config.toml
num_attention_heads = 4
intermediate_size = 512
vocab_size = 1978
positions = "learned"
init_std_qkv = 0.0411
optimizer = "muon"
max_grad_norm = 0.5
final_lr_fraction = 0.1
batch_tokens = 16384
doc_mask = true
z_loss = 0.0001
train_tokens = 109200000
dataset = "wikipedia_en"
Each number is 200 + 30 x the weight over its row's rms, rounded and kept within 0 to 999. Layers, rows and columns count from 0. The size before them is the row's rms in percent of the matrix's.

# up: layer 6 MLP up, 512x128, rms 0.146, rows 145-171, columns 0-127
# down: layer 6 MLP down (transposed), 512x128, rms 0.0753, rows 145-171, columns 0-127
up145,118,207,159,158,213,222,227,235,160,200,209,195,183,182,128,251,200,172,192,269,210,175,228,191,207,225,232,198,184,250,225,213,195,211,195,203,208,238,184,243,181,203,271,186,174,187,195,218,165,250,193,203,252,146,186,225,194,95,171,161,167,165,181,174,199,221,222,197,177,184,254,166,187,166,181,161,226,189,239,240,183,185,200,222,215,190,211,223,182,256,175,225,233,205,201,180,170,200,226,209,191,207,179,146,189,223,206,202,219,205,218,195,203,208,251,283,242,171,215,206,161,195,159,147,235,205,168,199,184
down145,110,207,244,211,165,182,215,189,199,221,225,165,222,134,177,269,163,199,199,199,144,223,167,171,235,231,181,165,208,172,171,204,220,187,185,180,175,215,208,152,300,192,192,232,180,188,189,210,211,211,230,195,203,193,261,147,202,245,221,267,223,236,171,261,197,178,203,239,182,208,184,222,198,213,199,231,186,159,165,241,192,184,175,212,207,199,210,206,220,137,169,171,187,165,169,215,199,152,154,248,176,177,238,253,199,212,190,238,223,208,169,195,156,232,201,203,182,213,194,186,217,169,202,292,184,192,180,209,192
up146,151,217,215,219,209,159,216,171,221,214,209,176,205,220,215,167,185,228,131,217,207,178,200,205,173,183,152,172,262,195,184,202,244,207,173,202,202,149,239,191,232,212,199,190,193,227,211,171,231,193,289,236,223,194,246,191,202,223,245,218,224,214,211,239,225,167,220,168,251,208,120,231,241,191,151,168,156,205,195,171,154,198,247,186,190,214,192,187,185,156,174,187,266,196,254,261,174,146,229,222,212,163,205,219,180,177,184,171,133,164,245,200,174,207,196,150,187,201,209,188,219,228,180,226,189,207,184,153,191
down146,164,216,189,208,199,155,239,168,163,194,209,209,164,191,236,197,203,190,242,193,145,197,185,207,209,239,284,193,192,213,186,183,227,275,159,220,204,223,170,191,210,190,181,227,238,180,150,200,168,214,191,173,179,204,177,163,190,195,191,269,152,171,165,221,180,222,214,190,233,185,192,178,203,170,171,128,268,219,214,184,233,189,156,203,174,231,220,195,225,213,206,239,233,160,169,206,194,216,146,205,195,167,233,214,231,184,251,121,249,218,234,244,177,206,185,235,217,240,212,195,237,189,136,213,217,200,154,234,202
up147,119,210,138,182,139,224,208,191,163,190,190,209,202,153,216,194,227,196,230,143,190,202,181,200,170,189,248,215,178,188,274,242,200,186,160,190,179,240,207,196,190,185,234,187,181,186,212,211,159,213,169,194,238,157,247,172,255,212,239,181,188,178,185,222,200,150,219,263,237,162,188,229,179,199,163,155,108,251,217,215,203,199,187,170,173,191,215,208,254,235,188,224,240,181,186,194,216,199,252,165,196,176,163,221,197,195,278,236,200,220,245,230,198,219,205,159,224,223,209,158,192,158,198,202,186,211,240,229,162
down147,104,172,233,119,239,188,180,134,218,239,241,195,168,149,187,237,210,214,210,205,139,218,242,179,206,187,144,218,205,235,205,162,183,176,184,208,175,215,193,238,231,202,126,202,194,238,219,238,229,232,222,177,184,196,169,207,204,216,220,222,190,186,216,216,202,143,193,207,186,213,269,208,214,221,204,214,207,235,226,224,177,216,212,237,180,198,187,169,205,163,242,198,189,217,205,196,187,199,205,250,253,185,213,242,222,164,182,184,172,171,274,195,170,208,183,182,209,219,246,173,182,192,138,194,147,160,252,173,123
up148,095,174,237,198,222,153,168,155,201,181,212,161,225,190,224,203,191,193,180,188,183,157,218,179,218,221,219,159,222,193,185,160,179,232,155,191,188,242,209,211,230,225,196,182,176,178,179,187,161,201,266,163,186,187,243,207,201,233,175,205,189,228,176,248,256,148,173,159,255,188,209,173,231,223,211,168,176,217,160,213,217,204,186,231,115,191,202,165,178,187,241,234,161,173,232,172,237,214,265,190,232,233,202,181,150,167,246,175,192,228,217,181,246,209,206,138,264,227,221,259,198,249,187,176,221,181,235,198,207
down148,075,201,198,248,200,236,162,209,163,236,173,166,149,212,236,234,216,162,229,201,173,202,146,167,240,235,190,201,173,172,216,197,211,232,227,186,186,240,219,141,182,230,191,249,208,191,215,262,181,162,238,189,192,228,184,188,218,189,217,226,187,182,256,169,203,223,184,218,182,248,211,168,204,149,169,256,202,212,190,143,204,233,218,190,225,214,140,198,163,209,236,197,231,198,214,199,178,198,169,254,215,240,217,225,116,200,208,225,131,157,183,184,208,187,195,175,206,130,218,217,195,152,255,178,164,212,235,207,207
up149,145,223,230,201,218,182,220,203,222,199,198,217,210,159,211,169,193,246,246,211,139,170,156,195,190,157,249,162,207,243,248,166,191,133,190,169,196,215,201,209,179,182,205,199,168,190,206,209,175,206,179,200,272,160,211,205,198,164,129,177,178,161,143,242,188,202,202,201,258,147,224,233,200,162,191,202,191,210,185,172,202,166,237,225,201,216,265,200,251,229,284,213,236,252,155,176,243,204,192,225,191,153,213,174,165,190,181,194,181,222,237,211,186,220,190,196,238,223,211,223,174,169,258,235,165,186,174,176,196
down149,159,206,195,195,188,236,222,178,272,177,218,221,199,222,165,229,175,257,247,134,208,239,242,177,119,272,202,192,212,260,145,194,252,240,210,185,145,199,203,217,170,185,203,179,171,239,193,215,170,205,196,163,179,193,186,197,233,258,198,200,198,183,203,217,197,184,198,219,220,210,195,181,205,164,188,199,227,191,158,224,219,161,204,214,217,203,195,166,193,227,196,203,130,113,203,197,205,164,233,195,209,191,200,183,228,227,219,259,182,152,187,183,203,189,194,190,222,165,214,226,251,139,203,179,204,179,277,184,186
up150,030,212,193,174,207,195,281,196,206,188,217,204,239,227,164,200,174,201,186,205,210,165,193,134,202,153,170,202,177,207,230,244,218,208,201,245,197,210,135,178,186,224,195,235,220,204,199,196,172,186,248,236,183,173,231,158,192,196,173,165,195,199,210,201,249,206,216,217,198,211,249,201,190,197,213,157,199,199,202,292,233,204,151,158,199,256,237,198,194,243,132,163,189,202,188,206,153,154,198,252,170,194,200,188,209,181,184,195,212,201,217,208,189,207,173,175,201,180,190,182,265,230,120,123,233,266,175,221,227
down150,027,188,183,202,244,227,195,234,205,173,172,197,191,229,195,235,201,119,209,147,198,231,202,226,198,190,267,186,266,186,189,242,165,190,198,224,171,188,269,132,145,217,213,224,182,191,201,183,221,184,221,183,238,151,170,217,193,218,206,200,240,304,196,211,227,202,192,158,211,201,211,228,157,192,200,194,203,182,212,155,198,215,236,166,196,217,160,193,170,217,244,186,238,178,192,197,162,244,197,118,213,198,204,143,231,224,200,172,193,198,184,167,232,211,201,188,185,186,181,209,189,164,208,169,266,258,211,188,183
up151,110,215,179,217,165,209,224,263,195,196,234,219,178,198,173,214,163,175,257,236,266,210,232,192,257,200,222,167,234,175,223,196,161,203,201,225,205,183,180,232,182,174,224,183,222,205,149,155,208,172,213,216,154,201,218,185,169,165,208,201,213,223,213,188,139,172,241,223,191,168,127,199,214,195,245,219,243,132,208,219,129,201,236,215,227,192,232,228,208,193,156,142,156,203,192,230,186,189,150,160,172,220,229,146,214,236,191,196,216,168,210,192,172,196,198,207,199,226,197,192,246,209,139,233,175,232,179,205,268
down151,082,208,121,189,171,127,198,188,211,201,181,213,218,224,217,213,167,274,204,171,148,199,153,178,214,188,153,230,189,183,208,179,254,207,191,238,238,209,238,188,268,205,196,161,220,223,223,204,172,215,216,237,244,245,229,216,185,188,215,167,216,140,153,216,223,202,177,242,212,185,203,224,160,215,177,238,167,210,259,230,249,166,156,200,175,205,220,152,226,214,221,171,228,202,222,118,156,221,199,214,243,184,184,205,221,226,157,177,204,225,197,169,180,212,187,200,200,200,219,147,181,197,222,154,176,191,238,233,197
up152,116,172,207,192,213,245,196,159,248,198,186,200,220,227,226,180,163,203,196,233,199,151,206,198,218,234,175,218,208,247,190,161,181,225,175,217,191,225,190,135,160,250,213,214,199,219,209,250,173,207,177,187,203,203,212,206,195,150,151,274,217,246,210,219,200,191,233,286,230,164,228,248,199,188,211,172,185,202,179,242,200,244,154,202,165,189,234,197,253,228,177,170,158,184,206,153,155,225,239,228,215,181,222,171,167,177,167,165,174,173,217,193,185,228,213,147,190,229,226,234,199,197,197,188,170,96,211,176,207
down152,112,195,188,253,219,189,160,240,176,248,214,151,193,214,227,193,183,201,192,215,200,205,180,197,222,205,189,198,215,173,236,198,192,240,171,195,215,196,207,224,164,172,241,172,199,181,174,257,175,220,233,240,180,226,193,176,207,220,152,181,230,193,173,154,225,220,201,176,193,240,260,193,206,193,211,172,213,229,206,150,176,169,211,179,225,241,198,163,188,146,176,186,204,243,188,216,158,198,191,273,190,196,104,258,189,232,270,199,204,157,159,218,217,179,226,270,236,203,204,185,187,229,161,106,217,196,213,184,179
up153,111,174,273,197,200,232,217,233,187,182,207,215,248,126,184,202,151,247,190,258,188,228,174,204,191,180,159,173,200,178,162,228,226,184,209,222,262,200,181,195,168,160,173,230,219,188,259,205,196,187,248,206,193,188,192,178,264,187,176,228,242,244,251,230,223,181,170,241,251,196,210,213,190,165,164,208,180,173,217,201,152,238,196,208,189,169,164,181,224,206,238,166,211,196,232,225,145,187,147,209,180,196,186,224,192,194,160,210,182,218,222,207,220,210,154,180,226,153,220,142,162,193,151,193,263,212,166,228,228
down153,111,205,151,211,188,205,194,138,210,242,173,197,232,253,156,217,227,192,180,189,183,217,227,212,170,174,245,192,219,211,240,231,169,177,223,184,154,175,214,224,185,182,233,213,169,199,165,204,257,208,104,234,174,186,183,248,204,200,204,192,181,217,191,191,231,229,226,185,169,172,203,195,177,258,267,233,156,229,227,203,203,169,172,196,234,207,232,257,219,167,184,163,203,171,187,218,211,238,192,185,231,186,193,185,225,198,230,182,203,155,170,169,147,163,228,286,218,211,202,224,208,222,247,185,170,144,223,178,146
up154,119,205,209,223,111,214,162,212,250,181,160,181,221,230,193,203,190,233,179,153,219,176,165,200,244,157,225,216,210,204,165,238,202,194,189,217,209,194,232,206,196,243,191,203,207,232,228,210,206,229,195,165,204,195,244,188,150,199,201,187,196,145,193,242,229,225,222,226,210,218,168,211,216,214,136,145,125,191,229,262,209,199,221,213,196,177,208,259,216,216,183,189,184,189,198,210,212,212,246,197,145,153,192,184,215,234,222,215,129,134,231,214,169,204,176,228,204,103,217,205,215,242,244,190,172,182,186,176,231
down154,125,213,190,185,169,183,280,187,167,200,224,208,230,179,194,206,176,171,195,203,273,222,174,219,135,209,188,235,227,239,177,165,228,163,242,156,221,215,226,179,200,136,236,185,235,235,166,222,186,233,176,211,190,215,225,167,199,210,205,225,162,157,188,200,150,133,204,200,205,216,198,232,241,214,189,209,165,228,232,171,240,178,154,229,142,170,249,171,172,247,191,185,157,115,133,224,204,210,204,216,197,205,231,226,150,213,229,191,182,233,182,207,193,176,199,245,209,199,181,228,230,208,213,219,219,195,247,210,176
up155,133,264,163,216,152,171,226,160,248,180,264,217,171,210,190,226,157,220,194,193,229,184,206,206,217,209,213,214,210,235,222,239,202,143,233,195,190,185,189,228,226,191,225,182,218,245,209,211,175,239,205,202,249,155,220,195,188,170,222,126,183,170,194,200,198,182,252,199,184,253,183,182,206,143,189,237,214,200,174,190,174,215,129,202,214,226,272,215,136,189,176,202,212,203,131,161,251,201,189,217,216,169,240,246,187,218,186,189,144,188,227,177,208,211,238,182,209,172,225,235,227,175,148,212,201,190,235,148,185
down155,137,183,208,174,172,228,180,203,179,199,213,249,226,150,238,228,201,230,137,227,207,207,195,220,203,188,209,209,191,189,171,191,239,240,177,180,215,179,262,170,224,251,189,194,170,180,188,222,196,180,169,199,171,214,202,237,178,167,208,196,240,219,193,212,204,173,214,217,218,204,223,204,208,204,128,102,222,152,196,161,180,199,234,230,187,171,224,218,213,173,233,264,180,189,169,250,183,136,133,294,247,195,207,223,192,203,201,230,158,132,211,225,214,178,211,228,209,187,211,184,240,173,171,206,225,176,156,232,195
up156,102,200,192,245,222,200,180,212,209,189,213,215,175,160,170,215,162,155,222,178,188,173,145,177,263,197,242,185,177,212,227,215,227,200,285,189,182,245,231,235,205,178,207,170,217,212,177,221,199,239,181,214,234,206,208,231,225,214,190,156,161,215,214,212,170,156,186,152,162,236,217,215,247,140,188,197,175,194,239,182,192,195,141,165,184,181,217,127,182,234,255,199,198,177,228,191,197,219,212,195,287,218,197,201,161,162,219,220,222,217,170,217,214,153,193,191,210,192,293,188,199,174,205,137,208,200,220,227,165
down156,100,203,145,197,202,220,185,150,177,212,194,230,158,233,204,163,214,246,160,169,164,221,195,203,204,216,165,206,177,208,209,178,214,225,151,227,210,222,171,234,178,255,225,146,206,210,197,183,237,204,218,189,225,146,208,191,259,175,209,199,198,215,169,221,195,176,170,175,249,230,232,213,213,195,144,249,216,203,184,246,185,202,191,243,231,176,186,241,247,238,177,202,189,220,128,250,176,183,251,191,183,179,210,211,176,154,154,222,190,294,185,213,157,210,221,169,231,237,131,172,206,200,197,174,227,169,181,166,236
up157,095,186,217,197,227,247,212,200,259,133,200,212,234,202,199,217,179,137,222,210,253,177,188,179,210,170,194,189,228,249,198,199,198,200,174,302,217,183,169,194,119,234,188,204,177,197,235,198,179,194,221,217,189,136,212,163,191,199,131,166,200,145,215,199,258,172,246,176,176,175,186,160,202,208,243,145,177,199,186,269,192,172,171,199,218,235,208,200,222,278,162,225,204,213,191,194,197,212,167,206,199,229,206,201,207,176,219,172,185,203,204,213,209,194,142,206,195,215,194,167,229,198,156,199,227,262,179,228,220
down157,092,225,232,206,176,191,234,202,247,168,200,179,246,193,187,177,206,156,212,178,204,228,254,174,199,211,206,177,198,164,139,235,155,258,159,163,150,188,213,175,250,163,180,267,217,201,210,147,183,227,208,191,176,189,154,206,242,207,239,197,182,198,173,163,200,233,166,160,198,214,193,202,217,224,180,188,216,191,205,171,215,263,206,231,213,204,197,198,166,146,240,235,223,194,213,216,252,243,180,141,192,214,257,135,200,201,195,209,213,226,247,203,233,170,172,197,179,179,167,232,146,213,247,215,182,198,248,201,134
up158,131,209,218,197,215,220,205,256,167,246,221,199,185,189,194,176,175,133,178,155,216,144,194,211,219,159,171,198,234,181,254,191,242,201,199,243,237,243,201,203,177,147,213,179,198,231,233,243,150,184,223,214,173,197,184,224,168,183,170,186,175,243,199,172,195,190,131,239,274,246,200,216,243,202,220,170,176,237,170,225,145,215,169,221,132,159,208,185,200,194,245,231,197,189,204,242,194,197,220,177,217,168,227,208,230,190,170,178,196,250,185,210,126,187,205,223,205,221,154,163,146,193,199,248,184,218,179,223,193
down158,143,191,173,202,226,197,175,166,217,204,227,235,176,194,231,169,176,202,152,264,194,221,216,219,196,171,193,208,253,175,191,242,203,166,230,188,142,203,219,255,189,215,129,234,234,129,182,202,206,162,187,201,154,200,228,236,158,214,239,205,199,194,213,181,228,200,181,199,199,174,207,212,209,168,194,189,168,176,219,158,264,185,219,178,184,199,194,236,133,207,164,203,181,147,211,165,173,237,217,198,234,219,213,190,188,198,188,213,252,181,224,237,242,171,181,182,173,168,258,277,234,184,188,157,194,268,252,191,242
up159,011,219,167,212,154,160,216,184,179,159,157,193,194,202,178,210,161,232,244,162,205,179,182,153,254,171,178,176,185,234,179,197,220,188,188,187,157,198,195,191,256,206,155,206,192,196,180,240,183,169,217,191,163,190,195,246,192,239,190,222,223,234,186,218,239,162,179,205,211,185,172,192,215,294,197,203,109,190,230,223,148,180,188,189,205,244,181,191,200,178,131,223,202,216,235,177,240,217,196,205,215,193,206,183,156,209,209,122,179,220,184,185,211,231,140,217,209,218,233,173,230,200,243,177,140,218,140,158,223
down159,010,200,221,208,190,219,175,168,232,224,202,215,184,223,211,191,250,149,183,220,212,196,191,256,150,228,237,220,189,185,216,191,166,137,205,187,231,191,217,201,100,193,222,210,179,182,228,181,210,244,187,192,220,208,162,161,216,228,228,189,173,192,186,202,109,211,232,249,203,231,231,207,217,125,204,190,247,243,175,212,219,217,198,205,196,157,220,211,167,205,253,180,221,174,170,248,190,181,213,142,204,213,199,208,274,141,203,237,209,152,226,181,183,187,234,174,174,194,168,220,181,149,182,187,248,219,216,226,165
up160,022,226,146,241,192,154,147,185,212,158,217,211,179,198,173,243,143,193,217,172,189,198,185,196,232,177,225,202,185,194,176,214,250,190,191,196,145,185,148,196,246,168,158,215,149,197,229,217,193,230,176,186,195,160,191,238,210,230,195,204,189,217,195,186,245,193,173,149,172,243,167,221,217,154,155,220,169,204,259,249,181,171,191,211,184,219,186,173,221,210,211,226,287,188,207,192,275,189,262,135,247,160,189,238,205,176,210,197,180,187,211,236,216,230,186,177,131,188,224,198,186,215,196,153,197,197,228,234,182
down160,022,194,190,143,184,221,237,212,217,200,195,217,246,227,187,199,268,182,199,244,203,221,240,275,147,206,167,199,213,221,100,183,144,219,197,214,184,189,167,205,104,172,239,214,209,153,200,195,212,137,181,203,217,176,203,182,228,232,197,230,216,226,188,174,215,245,217,195,214,208,191,176,182,187,210,206,177,184,156,197,243,191,201,261,237,221,230,222,134,212,162,206,216,195,173,206,195,187,176,173,197,228,268,159,196,224,203,180,252,204,208,187,205,236,151,228,178,190,221,185,160,162,202,167,232,216,185,224,185
up161,096,204,183,178,178,226,167,227,252,221,183,184,154,220,199,174,190,193,181,172,210,221,244,165,247,172,167,192,184,170,150,206,243,234,184,213,222,216,145,183,180,161,206,197,186,195,204,179,207,200,147,141,194,192,216,175,185,209,167,177,211,176,211,198,184,176,172,159,153,246,170,190,236,223,170,239,247,219,211,247,170,224,259,184,228,194,231,201,211,238,220,264,139,242,194,218,220,196,150,176,227,202,276,183,204,178,230,213,192,203,224,195,225,211,203,156,134,175,268,200,259,200,240,216,214,194,236,197,256
down161,093,205,239,187,225,205,246,106,234,189,235,148,243,183,202,252,208,201,194,215,215,181,243,219,207,220,191,166,176,203,230,216,176,187,224,226,235,211,199,174,221,191,203,225,221,185,164,209,165,170,189,184,157,204,153,226,201,191,228,218,213,172,204,197,185,243,149,149,138,211,191,224,211,254,208,202,163,179,154,213,192,176,143,240,198,209,206,215,149,210,142,191,172,162,216,256,234,177,217,167,205,251,229,163,225,252,203,200,165,176,212,231,219,242,209,191,175,188,151,249,210,174,205,247,214,246,206,157,148
up162,127,160,236,164,155,189,227,259,243,185,199,212,197,229,196,184,184,219,160,201,217,265,193,200,162,184,230,215,173,170,243,196,207,163,184,215,218,252,197,283,151,180,238,178,169,210,261,214,185,177,213,245,175,156,263,146,211,187,202,160,222,197,176,144,223,202,191,211,211,231,208,154,132,199,222,204,208,199,217,198,207,198,193,201,203,197,206,229,192,214,243,224,248,125,200,178,198,201,269,153,192,185,232,202,241,216,193,168,232,178,189,226,181,186,175,190,177,232,170,187,155,175,216,155,232,247,182,212,220
down162,119,169,206,238,214,228,195,211,241,226,180,179,157,150,155,194,195,230,139,234,199,152,204,189,209,212,174,165,189,180,163,200,215,230,243,188,172,186,206,187,219,263,189,236,183,141,228,191,165,218,173,200,250,173,174,200,140,160,197,207,207,197,186,214,196,221,244,198,171,170,178,210,228,181,215,176,199,190,210,217,215,215,170,198,206,209,210,190,236,141,201,207,156,295,179,175,167,152,199,241,188,190,190,261,178,214,237,280,169,232,240,154,156,225,204,229,195,193,229,213,251,263,176,175,186,215,221,237,205
up163,103,184,175,163,171,163,215,236,189,239,224,171,180,207,214,199,229,238,210,142,224,193,182,163,179,249,171,184,218,223,171,211,245,187,173,154,195,204,163,203,222,180,198,196,197,148,188,185,158,233,176,173,170,223,253,230,257,203,191,202,212,201,172,235,157,151,114,187,201,184,197,203,131,203,236,208,241,233,227,179,209,155,253,231,223,203,229,195,216,193,183,178,186,192,167,227,130,232,154,218,188,198,216,222,216,197,157,277,161,235,207,214,249,216,209,167,194,145,234,230,199,216,230,196,237,183,235,197,223
down163,107,205,163,205,231,215,200,171,224,166,259,180,240,206,177,137,164,153,182,200,295,204,247,220,212,177,213,171,176,170,218,266,165,219,178,199,219,176,218,186,185,187,159,228,203,275,179,218,187,227,201,244,195,206,211,151,141,178,215,211,256,186,225,188,173,194,211,224,228,190,188,188,282,192,213,194,224,170,204,236,235,216,199,165,207,172,183,236,197,190,191,173,205,198,226,171,230,187,218,242,159,190,171,167,174,204,203,166,185,213,158,208,176,231,202,227,225,273,177,218,145,157,186,210,203,232,162,172,239
up164,088,181,217,245,228,177,172,189,169,183,178,174,196,204,211,197,257,200,250,183,206,164,172,221,221,231,251,243,179,210,184,215,207,232,142,205,167,207,174,185,204,181,146,234,214,220,181,192,155,225,167,184,249,213,212,189,220,175,129,168,168,247,133,202,164,187,205,207,183,207,149,181,204,202,135,192,252,215,176,199,224,205,198,175,189,178,260,164,237,214,230,188,221,198,230,211,208,212,273,152,193,199,210,187,189,152,238,180,208,231,223,188,194,203,262,187,239,209,195,254,206,218,189,184,185,226,278,133,200
down164,086,218,228,207,228,198,225,211,229,185,171,179,213,168,217,207,194,207,166,255,167,195,224,166,152,246,209,244,147,165,209,228,159,168,205,201,187,200,193,221,176,217,198,192,150,119,202,223,263,222,185,231,199,170,229,226,191,213,180,241,235,214,249,184,198,240,187,211,208,150,225,191,174,253,140,208,178,273,161,164,209,240,190,218,224,128,208,212,190,254,200,212,163,184,260,229,167,206,189,171,181,218,168,199,150,191,196,211,172,186,173,213,220,216,145,221,207,208,246,227,234,179,175,228,178,237,177,149,187
up165,042,223,163,230,175,229,206,250,149,210,197,231,240,234,217,168,175,209,211,168,219,232,220,149,192,215,139,182,218,207,180,154,216,191,246,197,182,198,221,226,254,197,184,209,161,239,191,204,169,226,183,180,169,226,156,256,193,196,240,234,194,150,163,189,185,225,177,164,260,206,193,179,215,194,207,181,219,246,244,146,214,189,247,193,215,203,208,231,224,226,229,214,229,156,183,180,229,208,207,227,164,265,195,198,252,230,208,186,198,210,170,158,217,213,180,149,173,198,213,149,250,266,192,167,193,122,229,171,183
down165,039,201,195,181,204,193,158,176,246,156,162,171,205,204,214,227,193,183,207,223,214,187,178,261,280,174,247,233,194,232,196,234,183,158,152,194,191,232,217,181,188,167,232,195,179,141,190,170,215,178,187,185,226,198,220,159,230,240,227,165,205,237,215,202,221,134,205,204,152,183,214,244,210,231,184,182,158,164,161,238,191,195,143,140,214,203,242,185,168,187,227,207,241,202,184,216,237,145,192,153,239,163,258,196,175,172,211,223,206,198,200,224,170,257,210,249,199,252,243,217,156,217,222,242,170,222,194,184,202
up166,106,187,182,155,191,191,168,225,213,170,197,145,188,157,208,214,204,195,205,170,192,221,185,201,196,152,136,206,191,165,198,170,169,232,249,217,171,195,197,219,187,241,235,167,237,224,194,232,228,120,188,165,194,193,222,243,179,246,233,194,178,238,195,193,174,183,172,187,189,241,217,215,240,159,193,195,144,222,204,165,170,248,201,127,242,185,204,198,220,167,219,194,157,211,175,249,200,176,257,181,228,239,184,233,170,228,233,207,149,233,161,259,264,180,202,139,224,213,209,183,270,183,202,191,203,221,201,215,196
down166,088,176,175,151,170,208,213,196,193,236,211,201,199,210,184,167,167,221,177,224,193,179,200,200,221,228,253,197,189,216,142,198,211,284,185,210,171,189,212,199,270,179,219,207,163,210,210,161,221,269,219,226,180,222,215,175,199,225,216,180,219,227,224,205,201,234,236,191,237,218,169,203,179,187,242,185,176,198,163,262,224,182,174,215,244,184,199,202,178,205,157,198,216,200,230,134,186,229,203,210,136,118,153,180,210,185,192,127,164,180,239,221,153,250,225,244,215,270,190,189,188,247,167,169,176,194,167,199,203
up167,032,164,230,165,184,204,168,245,222,211,237,203,206,207,156,212,182,151,207,199,159,161,194,169,212,183,159,187,197,191,207,172,176,165,220,229,200,218,166,216,220,248,198,161,244,168,198,187,167,211,237,126,158,202,200,113,228,221,189,206,196,162,205,238,242,180,186,195,228,223,192,215,206,161,196,215,241,227,227,226,185,221,235,244,199,166,175,197,193,154,204,212,199,189,212,253,148,244,271,187,145,213,162,230,241,234,185,198,187,239,205,178,260,236,216,151,201,218,168,244,225,234,173,215,182,198,206,269,178
down167,032,166,185,179,179,169,172,231,169,219,249,207,219,226,159,195,201,163,239,251,156,188,178,172,233,181,147,195,217,207,200,234,167,159,193,226,177,177,163,186,199,218,234,196,200,222,219,218,142,242,209,136,214,157,163,138,266,227,169,174,192,184,233,261,247,177,221,168,222,199,185,181,183,187,215,207,241,194,224,208,219,187,264,236,198,220,217,175,184,177,191,201,170,216,213,261,161,239,220,183,185,198,181,251,258,214,161,220,146,237,196,169,203,213,203,164,195,250,173,236,213,207,147,210,168,189,220,243,205
up168,102,232,208,166,170,137,177,244,191,156,202,187,222,212,147,183,232,247,218,210,182,186,155,248,149,197,213,174,185,206,209,205,212,183,160,268,187,202,167,257,158,189,223,209,222,189,145,176,175,224,262,157,133,206,172,218,166,226,200,185,234,203,265,157,238,191,161,263,235,165,188,198,181,174,191,246,217,181,196,209,199,201,175,228,246,186,164,191,223,206,243,228,207,216,173,176,164,238,193,235,211,234,160,173,200,196,220,196,271,223,173,156,220,211,195,194,218,180,197,222,208,197,180,137,200,229,220,183,194
down168,090,161,203,248,250,212,207,202,216,245,196,228,241,220,278,207,144,155,213,242,236,212,236,145,201,200,202,182,234,152,186,201,193,143,249,170,220,242,159,219,208,202,226,160,213,213,213,244,175,137,224,185,246,207,193,162,221,181,243,212,143,171,185,171,215,169,206,185,170,194,177,181,223,171,231,163,204,237,217,200,192,173,187,182,176,240,162,225,180,218,194,206,148,207,224,209,234,140,192,226,175,188,223,239,184,236,206,231,193,215,224,237,175,121,180,216,181,223,194,178,246,218,161,198,195,171,181,156,219
up169,144,204,169,180,234,157,235,161,218,159,159,211,177,214,225,196,197,215,216,224,163,203,205,185,177,189,187,221,127,174,185,204,236,250,206,176,213,190,220,139,173,200,181,245,160,227,203,224,186,228,205,218,223,272,212,195,178,153,162,195,200,199,201,226,175,180,199,212,184,128,200,185,220,176,222,282,246,207,200,182,188,201,219,213,186,225,216,192,172,190,191,195,188,209,194,194,203,147,194,132,246,230,157,202,221,117,264,212,147,192,228,180,255,243,265,166,172,208,167,221,221,242,200,220,210,187,237,223,190
down169,130,202,195,172,234,200,165,199,154,241,227,185,218,218,212,231,141,218,228,162,227,148,163,149,180,197,175,180,238,227,227,215,193,144,219,195,164,232,225,216,234,222,221,139,192,170,202,221,243,204,213,213,135,208,143,236,188,162,157,156,199,198,232,228,191,250,191,188,210,174,189,216,215,246,183,220,192,219,146,202,215,174,230,189,252,206,205,213,259,200,241,223,181,218,225,206,149,150,233,226,181,165,175,247,172,225,254,249,184,167,212,170,185,189,244,204,216,222,147,151,198,199,151,204,173,221,216,200,223
up170,039,262,253,150,215,216,230,214,188,158,202,174,218,168,217,137,182,186,167,229,197,217,185,191,194,181,132,222,200,183,197,221,197,190,145,210,223,210,171,188,188,130,207,159,136,207,199,203,178,192,233,198,231,219,200,202,214,238,264,217,183,223,261,175,204,196,172,190,204,229,179,204,255,182,194,164,186,163,188,254,205,217,248,161,217,136,159,180,210,249,237,211,245,161,190,183,174,182,187,180,210,203,197,176,156,239,166,190,185,158,192,232,226,227,211,184,281,239,253,199,221,180,161,183,194,233,224,202,216
down170,039,189,185,248,218,181,211,175,218,170,156,213,220,230,184,255,245,191,187,166,209,179,207,190,225,198,229,202,188,199,199,212,197,269,209,267,182,203,261,146,174,210,169,206,213,247,173,218,242,199,171,136,165,149,205,206,219,203,132,169,168,193,202,203,211,230,242,218,196,151,219,214,172,233,230,220,255,155,180,160,168,172,218,254,198,214,196,222,189,163,184,195,215,195,221,236,167,217,231,223,161,204,203,219,269,162,258,210,220,210,182,154,165,162,196,221,166,196,136,190,177,230,257,190,193,184,172,177,184
up171,115,191,191,226,209,178,212,221,160,224,152,199,204,225,231,193,189,233,215,229,196,206,222,177,185,202,268,211,205,210,206,196,183,197,144,216,194,109,182,159,178,157,202,189,243,201,264,220,181,217,258,251,206,143,213,233,223,200,173,222,215,198,176,187,163,198,194,166,218,178,143,177,199,177,208,198,214,152,203,183,179,197,189,242,196,251,164,211,221,185,206,201,168,200,235,244,201,210,222,207,172,188,265,161,152,178,216,132,200,235,263,147,254,193,230,192,239,143,187,205,202,223,166,209,233,206,208,140,245
down171,106,212,164,185,171,178,219,171,182,198,236,221,220,248,197,135,158,183,192,213,217,192,194,191,101,161,202,200,206,126,207,170,211,195,225,218,174,168,196,190,223,202,191,206,176,170,171,244,209,190,240,161,186,194,159,149,184,200,203,198,178,229,208,221,240,161,187,216,248,191,168,217,198,152,155,219,204,231,197,217,207,228,235,182,203,151,170,242,184,158,192,200,181,227,232,255,246,216,263,225,245,176,211,252,252,203,258,205,199,190,177,245,217,171,213,228,152,185,230,134,246,220,207,200,243,201,215,214,193